From a checkpoint of a small transformer trained on Wikipedia.
Size: 18 heads of 64, vocabulary 16384, 83M parameters.
Architecture: RMSNorm before each block, rotary positions, normalized queries and keys, some layers without attention, local attention windows, value residuals.
Each number is 500 + 40 x the weight over its row's rms, rounded and kept within 0 to 999. Layers, rows and columns count from 0. Numbers have three digits each. The size before them is the row's rms in percent of the matrix's.

# layer 3 MLP up, 3072x768, rms 0.0331, rows 990-1089, columns 448-511
106:541530478445514506485500480460529459503512406462443530572476520598536515475439439525555511560496541449513457538466534483497531470484520492505468509410469517536520506559572475536480514566526549
097:453534542425498426513475536494475504496525528489419473529493498516575471534491474542465457515462462492466442515433490462485465512518526491490439541497496486538460524497471552418524496537462513
099:472468455468488521542499483470405481511491498519514504493520480527461465455493486443455573448516446491477484519526416429519498487470464454515478514549508517540512484506445494519563490508557549
087:464524607530470570464495531470406501521473455526534508407468434440578497509536558461514459455516547543535464555493460513448465490437520500441482436422534551526431416512499476516453460379453513
102:543502555456524504526463475466551528529458542531418506545527506510545566522526466534447527452518477461537489459487457514464479535424442458506521509557513579463399544447432481519534521507527522
103:510450497429489492540492513419451538477550512503488463480461502540545528455527507557417504503570542510491510502476467573541513525528410471516505554537520490459511469501506426544557428499467419
098:506499469430438547429533492545496513502503485531484534485431511496548487466482521501499438519552510511540500438405492497464479545482516535483517539512461519477477453445435506433534547582404460
101:525494504480472507446453469562577469551496513462479526500531443484472452447445462464524499478448497485545531493592452508507502505453498437557472488467468627450558468535522479526573495472572511
100:512542511486572554454453437488448517560468437492489516544461469562474553504470481549525590549514562484483501538566501518512584421437485509506488510501443528449488438449493511469505491508486555
104:583534455535479470480538509462595565526524575611434477481519456559426444473462509492542468494585537499455539440453501532531540396496431530474605456470532576528563478538482476541555442496552511
101:507433495485500547421458422516494471515467497491406473497521536512512502513480483469500466493561424478484596532510526510490486527539552523436478471532530539442475488514409471478546479459485471
090:541503509495460470481538484478445542500496536493475468510470474509586477466534558505478501483533511514418511472452548491433448527497518468465521514462447540478486514515554522432559521458530501
090:405486515470441437492520538501553482510583538553452513510514507516475527499546503554492407477532475510526437499485528557519512463551514516522492512436523493580515500470510556536579512517520503
098:527531484479533528486520476454491472487489544446519475518477453575428509479479556499500490382497534514546504464533514520533520447491509540455468518481552519565530480450491484500412493549456568
100:517481555497489551505475458526484489533547438439432458455446531483539524449458519467476454476460483507598477569503472473479499406461509495557537497511518500515520451500595447542488448491510428
097:537506491502467433542545450502413568544501495505462502439475516571472470390485478463463494492542488528502497534490498419477594547547414517518498550481499468481486386506443526525417417446503489
100:565484512462473510492504506492483557511478502526419507493510561530493540502490490468475511467521459469566492506442400540455513412475539547499462519494476486513516491505553504389408444468515495
097:537473490505492499475492508487475502524563495500535384456474470490477510416545417511484499418504412487520424500582466490490481559484513519480494461453441559557483514589573541541513479587597562
096:532465508480491492458542383520496505478507440430489497505521529520513521474493451434404501457549508529472432550498559506465477543540552517487535472539440514484475515567516483511453457548493579
106:538459443458510544456449489531458514520531484513537430546541488517544454499524450485514448446523460482524463505507491513513444481528559471528509537489481472554493471505555446497534534538511533
096:516478532507480435508561484424450501453523501556454448517496494550484518508519477420523428418540555478470510490496501454473514492483522506511482563507539510498500493426488523539492461484493410
098:512449552490420517486498476502487544471453502564428517527449474501444440457561539509472520404482529478449532433501462454473497545524524432521538410506518531524541557569585486464550515459514502
105:517509435426474502449461491507456469532432515461490469495434484505497471515508484528502534471451526522518427505501484463472474557546501518507473557465425552477503503482478541578502523532511528
105:511457453468468530483487508524450488550518451411528457558452438509457461502462558505447580436532453503479508525521467459494480528502485458521504544489487534455533442518541527485580458528529510
102:463590522554551515449504526432509519499458542559412520506505537528510459507518453487445455434481585450542481473422474481513453522501476454520470507491441504487415515490516527522432486476490471
093:514560566508505503442531537508581543531437545572418530508542541537466540470502499519482490490556410473503541442463535572455460469497440477522494509485432497485523529520464552474538580408434567
102:469542505518504445503442448447529459462496479450444522450587501542512505539468512516516421491526517512495502519476488525491502505560489562472525477495490476545483488530456542449523486499529453
103:524442530410527504530456534453430505473511520492485506499517475501451509486514489575521495543517487467506485444567383528514512463533503419551510484463512473501446454550448454478453538496461493
098:470513470487488447468505539531498472435467529504436499567502508527472440489487498531485516492505486523483466529469565529499502486481526555488508419475523548556568465540467439459554467503583509
093:535570513474495524422519434532499581484514522583477489518498503497445451522491476512502465465500582486457509518485512501413547528551563537435518471461565419512490440493485518463462558459509571
089:445459585473518497490515485515458542558508490460495540531408515498486496511450500453510419440530484525464585468424557516438471586506536548502537463478527465525507499560497498492510513597502508
098:545447506549417498466519474426527538516516496419492549497463488476530557517497430559467498545552503503454520570553508563436500489478494548514543496537555544531486493490570475507561559549501507
097:565494477475559562515563496509451515437449566522460501516471510495466484484508474392507484447562447480428564501503534524535513508400455471498499539540432490509412512498566541467501447475515552
095:471518468502482524519534431466519513492556474511520496516521487524469542541534474502548514490557445530493486462442576527425450431504535449513592546461464464564550376517469515512498515419520486
108:574501461514493501453538522490542473512470522536511454513549534502510531558545433497432431472545489452505540431404539485465453539477491579520439450482505562535461509507503500513493428526548509
094:439493601479528483469453484452387558567461477468474516485436423553521521463541551483503457473482495465518448522439520491434537486465465550448415536539428511518497466501516465564494567488551543
106:465491584492449427431464472531500508461467486432449523505558466474488484438490484465464518489475516443485499471532500426475531517470480459543493451535501568500457557504488551497528487464491507
092:485534530522519532472414479468546568488502545537548484553494411465549446527491525543482522472501458519589484444495461514446447503431519479471484505507549468542502546502534555454530469486559441
095:554478530441510448498451505496538451511529632526505451504505500524510511405551526500500536471465579472463511520456476450462467487544515495515482433503516486562493442477481452496548485450525535
102:538464500538558462457462516431476435514460525557468520533570488529532530476438531472450497488488489438548492557530468491486519546463509492519554434459569496511517546497454398585542425516437500
099:546452513489527525524489479448485528464456540519519457619470468396542518493464473482472535456515483474532493510451474483497510543492440482450471488512557556473449477529503528446507523515487486
103:539434584458481528472444461493481480539497475509447460417500479458538484421537478425469461490498508459530474527550480562451471465493461509466513503414565496503538419442569464475420474457540496
114:455455489542516477527513439502470548504439548455424528516499476490522559489521496480446458428520472411525498387522432468462463452439391542568485549490451614560494496494515454514518431500460468
105:520509569456576450485535467471480405498445495474443486446473525475533561493459500505464469502511506524497550431444547536453501504492485540501496483470410525519557530440543472524529540500520551
102:534499542490456454450499514592483580527509490526479399441428516539505494577484447517475497467540514484493460474464458536473498481552528472523461531515462572521478483619544559489507504490488464
105:537481527513494505472542482444508560569489446448485487519511394454502494492477482530518486463482551514534531519567527497543516467533455533524499504476598530524492519554492558493519432489459509
092:483500528503498542476595502467438510502551451472520565527537465518508487506521490504420490441503492473454538499489459533402511445535452539568445548474492512528513490480626534526456502510554543
101:521490535488524484540539519506490399548471483543491465567528426527471494479489396585525517546485487390469488473491512530439494480434521508481522588420547529511543408462570485494551437512542488
097:529456535515454474515517502471492524451485514529464453544539560583518457503532521480508435505506513452504500483497480448500501490491558557620559584572473522467428558500491542511528538495505483
102:473477493544546441514503482465484496486519544459538513574481517578501517529523479464457481480480434501477516498469522471455511495441496559423400534477494479444536460569590430464515469528524536
102:529519546511516504452548509511452462489494602499493502505507487527506445502544546470454486508570590425456474454431495518510488476458487429472442572481505472482417518564459499419483510496445469
094:487453488488512496444501522514468518563520543466494593503448447559535596464517452512497456465535512452516501495514515501431513496488473464462493491505523494547512458593535503507551512486477488
105:563435484470488517507548536484478472492537530520525470568449515531519538461511456451475439463570507490546493421495447438440491482530548479525508507506483498452579503481486526538510481487453551
085:517501543459471560475478510539390562494523473481502530554438470453542523478488470550527393495561478508493507534499541562484555565472536488459574492507500466485476412511449486483476494515498485
102:558489483473438516470486514488476535547476583574493538488444458502518517423487512528506461482542466486444503442482473447480496466471500450515504511529463513498484465491556482549485571499496505
108:498459462489514520571511526537556437517524504431426449535456436521517504519518480511479429521570535484488490610528456534478533542466524469480498422430542515538516509489536542472468505553539484
107:544507503532432441503487495490538440538475505514462474549456487564446534531525508482532559476526469502494479510505484495400495463508551484563535466530464514555575500447492541459496462538559502
104:537514483447439515410495448521519492501505463484499471511388484465489425477465511586419573464510453477460477486480473580427472499468545473488557526509534454496495503511456484522528503480518426
106:440544539433481476437532490531518481433470577462497486454483479481551513546526534442390486470561506459499524494504468539432472537540542491549461510486451545497512463485480511444462538498524500
094:520477509535516484540505474484452503541541503477477568599483521565512481433558510511433512586554588498516498440532544568476499494546568408519453529434527397495511497463464566540451512518447500
100:528525518497454453537505501554403528482530469485514477521480479476498515403471445460548524505561411487454530483451491537474408494530439474445598464493430465531495478467537497549525527495506478
102:542504451489461495503488450524535498511472518422430498475489572475471511515519576470485504504547544497424509445449490475497575491502520545496445533472351573595512469540502503509467479447485550
099:498455573510484549490406499440510528445514481491508438471460426484571528429486476468444466505510488513491568453564482458544481472493550528421462486483482477554439422534534430478546458485547450
096:473515518549510498559548529500445522515412524505498485467496535535515473521480488515473456489523499488464508548477530522461498462481459468548509534448481513487491458537480422508557522430488498
102:528421465480496536481553477518508546500481477510375487469444512510552445496448556470525502513485407483527541422458443555446451481477486506471445536512565458504507515511504418504564466579470473
100:504479522493482516410512476521442517511508459546478544493435506554524442457564477448495511487525529492454513446496523437494446476433545537477515513465416523526469518424571428566520481431561554
097:572476481557486542441464432411494518579534479459377584480523552494465437397522467563460469504492480469469514504574425627461589459540469499525486490523546517466516455523541425500480517451470556
097:486453498465497482442563505466454440503409512486538423476453492520481488473470431426497539403496438503495492517542443525440492542447461452541508521465438457517506473550513405516497532419441557
100:502503537507466518525566538493500436570525479546504501534454524511466496478459495477481509496614455447564535506551529518420451449572495532564509454428527497495418464433521509481545510522560567
100:499387474432466547508432464436464465518520506478517468551506502503540563487569439482469481498528482459495540488542491463524476467500469468546480503463487586512454505493471505469550486478461579
095:467459528500517448517479524477505500401529521469529498569503509494558480470530539530445509488505527478468421498413505424490492511491525515499504489531574501471481512490522511423484447538495488
100:474496532439491540479429495518436493490470536518372425557373484509515538505504457481457518379504500507405544457418461518524397546496519495468530453529583471551572443504478511525511529564534532
101:462454544536501491466462453500436549565493471443521493506485531509559557476533479419449515511514535537536480525524451585521464404522480436471528438445579496576469465498570519429518454601464477
089:524478460449534484443473613495509500505507466521521557545465440566374538538472507390450423501504501487496521507497548490532503475433481526481528492505513602450443480437561475499477549543477528
096:499441540494452527438471446518459462510526525478434464530517485507485457443510493505544540536514505412443519505483520488453519468473426468487485530493485527515429503589448490494536449550471556
095:526503543492463510469554517458493438490525502478470543425493543524532521462488507503442466461490512539505481507471506477469490578546459490549521539537588462534486451493464577477551439471507534
101:565497527528474505463499442447446504543498547528498518459511490441590554440490487458437497515510478404545479434481414524512423478487500488554504539497426468487491479483527481440518383479501520
100:549430476523462555551501542463450484515461471493480527474539501577419500493481551475504513463543461462542458489445526438524475573523520533558480544479487488454463540502455502555500527414485539
108:568528532462533490551468444426455520587512452421463473523529523503530519478502518571485525507490557486487538553521425527477502425553494529470536530428502502510470510518500552500497504522467561
101:525544458455490457478434521508511429487487523523430521517437485494499481494488570539561429482505511469506505443527569529484546478533464543485503477487521474504437513525452531473493575590452466
091:497424505480505554455434455473458503466526496505430614503525476471474533549516481560475448517536495437507495448471510490495402473505463420512492568473478438536465435492493462482459443550571464
100:524529533482489453475530489509526489483481612507487485525528444533503511401485490547510458515563499479443582452525448460470537494472410572577519540483396491533461440502527552540499380520488459
098:500492510490524476542536483513455475512489478445554491534488513545516482480488533491456505492563614507510527535477455494507467549544527503498450401445522606514440488404492493458559505542510575
106:513407488427552500516416454461417569494505509479516480470478482475512499518474487538517481494516560457480505469501454510464490522493507486517480517437505479508472476506571460489513513488559498
106:566481511449549465530530538487421466520512558482501501462472437517451466475508489513451498487492538457532491505503412501567488454479496534529550484493508454495480492403503548499537420441527569
097:524468485430503485492452534482455478485523540449431506464516478437556503475511432487463462432485447473514526434456482468462543396520478562490495554459476568471398467489490500488552465506549508
098:531509460467521490573518508398450549527530526467565540475511492495461548539540459528467435434487551447428532463537540475538524503538516552516419506497505469528574430427530476434484473499498511
096:497476520475484495496522512445460465476504538427443439504422507532492447426501546512512516444505553476520515409435519488482407451570545526557535554456554514488477471446498482444501426497504470
106:564515525515508479524406515425459529528442537454486466529449517524515573476487498511461512486493526500518427473515524509557453534489509557442467479488517593460528535493484521499549514551550529
098:534440544489531611474502499456461576519451485456502539493496483499597469451604509526402554492474532494471498480520515540472548444450534517534494534523527518498499517495529496416488568478566467
100:480484462409507420480555483509442414503506552490436518463473524539523579472551512514447528477501534421523469465494523535487549510548471424417498521491478425474445577493434503481502496440463483
095:503486495534518502518569601491485531534502522510456574604512518436505515501404481411490469520555544477524556498445556561566465518471538556509538553471528524541502519428453476568509476568526532
099:554505567422481496428487515556485550555513541508473524524428480527582465422502448513498531526471462459480486472503579504495438466531628548531433529450419520451434528425483534488547553482563558
105:523462487474494500492509537539487530528502440536459477495504485518517552480515447583431426538550431452467591488448533556445585490432431518473442456528527515480492511447521524479445560538500525
108:433537549500481560469563487493443521569512461497490497490537504467455501480550489448492481502487463440603498498537438392409457536463548491527507527489467486495538512489555480525542483505509560
102:451569487478500456501500530498494415523511573488467501443495466523527519470535478494491490473514490406528550461522507407462406483477516532542488525526516426523474481510585590477505532502484546
105:513515571558471521581482523451543500460446507406455445523544520531396492420522451494473471472471501474578574536497532477576507550526433564496493557470509483446518468505498420473471440453472517
104:522440502534494532478547510465458536510516470421474474502470465496584574460584524519507429528532418519557483551452452525524488454514489448534490507500542535508534371502528583476512530545476531
101:517557535457499579508541535453509544542540506485424417437501492521449511489490494512528496550496532526504493495535450564478491463550474540516451572460524528531551507510495444498503454513524511
102:456442479409502466476473549450514484544521560496515539527439459606524514500539515569480476405467513503568485508517430472462470498530495462514440481519454502521502481459551532543518515468498589